{"intermediate_size": 640, "vocab_size": 1024, "norm": "layernorm", "norm_eps": 1e-05, "attn_scale": 0.125, "bias": "all", "init_std_up": 0.0167, "optimizer": "soap_variant", "beta1": 0.95, "beta2": 0.98, "decay_fraction": 1.0, "batch_tokens": 65536, "doc_mask": true}
Each number is 128 + 24 x the weight over its row's rms, rounded and kept within 0 to 255. Layers, rows and columns count from 0. Numbers have three digits each. The size before them is the row's rms in percent of the matrix's.

# up: layer 3 MLP up, 640x160, rms 0.16, rows 562-570, columns 0-159
# down: layer 3 MLP down (transposed), 640x160, rms 0.153, rows 562-569, columns 0-159
up562 107:112206120129123158141119147117148149134077088149167142130093165127141094103103142136113162139134125118135142117111137160133131103108126105126172138155097092098176135136183107121129067120122119071127129144104106161124152133124072157104106111075157114101096104154118157125118138135106093136093161142141142194125134129103118151111145119109117127083110136142097136192108109147101126131137120115159115142126141141131138148119118143150095153104137146143143148136122146130123102091148136
down562 099:173085116124137148126111143129125133141133128144090114130126122097139129107187121076090124114145096143145143118171073146117148111125092089116164123127120143155144147102123106107163084116135165162121125149115149130175082163164124148142157117160159181107138127128111112124127108121138109153117112150197155146115119145110137070072100145104112114125128150141086113132115143120120145121121160146139106135096116132162117121133164134113134101129111152129084138159134120129103105137055126
up563 096:127115118130090133117171110098166192136158098131176144140104153156138121163148166119170155136140082110121157114122172109090146114114109133155156142105121087117139086125133109102173132149102122128120129163150155112194116188097149104095102105147136113129159098099119118161116120125133143109137124103103139124131152159071082077127120137132159121131148143150118117147132162104101090133135149143131157141110146091104097104126118155141117138094100151131134153132127131101130157122126140
down563 079:117125125170056089120144147107176159166134118110149147122131145158090100103105162094140167100099112149130126137141110111153137161140110089139096125116136114131103116137176115118126103114112142146163101109119129125125117125088134116134116112127100126152129130152116112155135101123074115155084118136070101138091132095123138114119098116133129135146114078136110084109110138163124145127129168173141078111103114112133129150101101133173121109114123119103101130121152081125145166204134126
up564 099:106144150106124114106115061151079122125111153130129126114118175147107160155148139137153159119104136138137159113113162125095116148140127118129105156134157100141142124103148121079140115110158100170124197150124088117114111158154113130133100142107109171092113142099120145151144098173167107140170156115141176129138085121119100123126089112134154128101133133154100109135150174111100087140109160115134149145118147157157153147147160081137165121108132140136097131137116156124136152104170163
down564 102:101094147154087083116119165135167109114134153117133133114136119142128134147139145177099140092138154135164159140117153159132140096125122111114101138124098132128128110128146156157120127124119099167145218149122147143161167154110118095092153108065126151135102149149135121122154166168140107115153082108156114097138109109136171127131142108154140133099147100134116100137126134140088147167101120147089121128174120131145095156105105135107163099147139139105176129106146125143116135179102134
up565 097:140109146108098160135112125146149128116152150111115140107157110160088107123098133108088152159135093127112124142125129098163098168133121125111112144105098146137097115112126149120158196148117082139082143130061156127149206131137160161112114144111113125121183152102135167117151134114111114107136119155127123103086153105129134139137138095097120094144141103148127112163147113157115125126131153139129149157141128151143107118138117166102086124153101136118107177139099164112118129179129075
down565 087:142156109107101109108123074141092093138174133160136119147129116145114108132129124109152107114109133194113107110138133146133112136143156147157143138138166098120129092126134128122164117127099167155172050122185147179140149132116116102093115097102101124172091122135132109133095131130142119132126096184133104151132124125136079089119142143137103116139085120147155105116112094165155113078124110133119108157097163164091148090121126107159143129130126135135159136129140122101158131116157132
up566 094:138129144107189155178120116159097173120127118125109144146187127129115151195164158159083134132166090117108115121127175135131177132116119102194149118082120117139133160114131144106102115158127090127131107114132096167113156121130147134098123106152123123117125160125098118138116116140141140125130153152116187143092130164100138115121145087100145120160127130125111110104139129124100136104130175145110115135139117123150140122103135130135139173104119140156161198131134153168110133128101109
down566 097:142109163126146136152133122150098134160106122117108134111090133119117147142097142138144120127158107095086057150106129141097171147091138114104130161108186112121138149074117149146112092094130128096192104150144135116119153136134145139129143096172144154129121097096087149133154149140188135139161124130135094091111081127127118158098126154121169147169094126145138128148102133148153147102120163113139151078142105129124142126091118131090132167109129172129144122149097127131137103148132127
up567 100:089102152120131110130087171141122116129080113115127139104120130164102125135166170103143158149111138134160124167141155141094110161142168116106124134080168085166143127164129125120138124162158178167126170117131149087157092126140123152106157109147093137147110147100132190097121141156134117143178092149154097112144108136159142143135090081099151109116125110141132142096118101106134111151118168131079134136111165142142144137114141116108130119133157102154165144112141112140100124126157110
down567 107:167100127103133089146075155123122135150140149122144135097149094119150161133127137140137124120103133130105081141140104135105163145165190112120093128122116114148148119129101138125123136155140125102118125163135148094158120142110190092131131129097161121143151157150113102127110168096206132158114101146126124123125089097124119088123133122137155131131153061152121118131097147103115123135125105116112091134130121161151143108127105083148094166072132106175147124155149097135125162127138086
up568 107:183099150135093122112071145144093091109109153123116157127125168148154159175131162115108126129126067120122180131148116068140156105184143107100100133136147122099155110145127120130126118094126145130137127116102131126133118140153130169148167135108144115118102131131150106161123160110128152082159145107177155129113136125113101142128181085124113146144086134134086120125090122117098108122111135135106166123074105132115150167101150130150098112166136157103144159114121140121108110123129111
down568 108:106137092140133147105091180176095102111089135108138107140143165153139145154125143134166107123192136114127127112119112126157104119121138147123151115162109138132056136157150139125157087158122106120133161127141143155095122154144147164112139134109142096143118166167172128144139128169123112126139093124115145116198142124124127106175182117135138168188101104097151122126128141151128124130109119072137152107129121101124110125109123143126099099118138147124154148159099150142143115150168153
up569 093:138103124112144142126122147116118148137135134083158146165130156134116141116147129125106163109163128156126107143111207174133130102115140087110136137074177121124150133104107128085149168139125113137082108167134148137132131108122136091104136108165156125139168171093142153110142100135127144128114122160136092127102131156103112109155103147103113127141120119137117127150185126129116084157158124125115099137095152100161126136094143106126058099148139118193151089105117086118113107121128144
down569 092:109144153110122087131129108142137121123106078113125124149110152097132125141100088161123091134145133095150188161150118129125142125112118137132150103138113108111159100130115139181160133161077182122161093126113087126132138108155125135137128128133137118135133148142123075114160167095100114054143159115117119111125171118125137146165119124114091088105090149158154145131142134132143113078139142147079121153186116126124131146142145114135119086156130158145136135131095100129138117086107078
up570 096:145112095127103134173134143098138145143158146157114136132120149127155126118118170149141105103083102159117126134077146143126126105174126095114135123150114119114150095091085147129142116139114144112097126155087128108088156135114124131138114182110134078115138136121149120144125086157100117153116179113118098150133160159136168135152174131127139079135148160142117087123104162105110105155129128109130093114092161127184108124122127170208122137117094128115137112119116134090133130170155119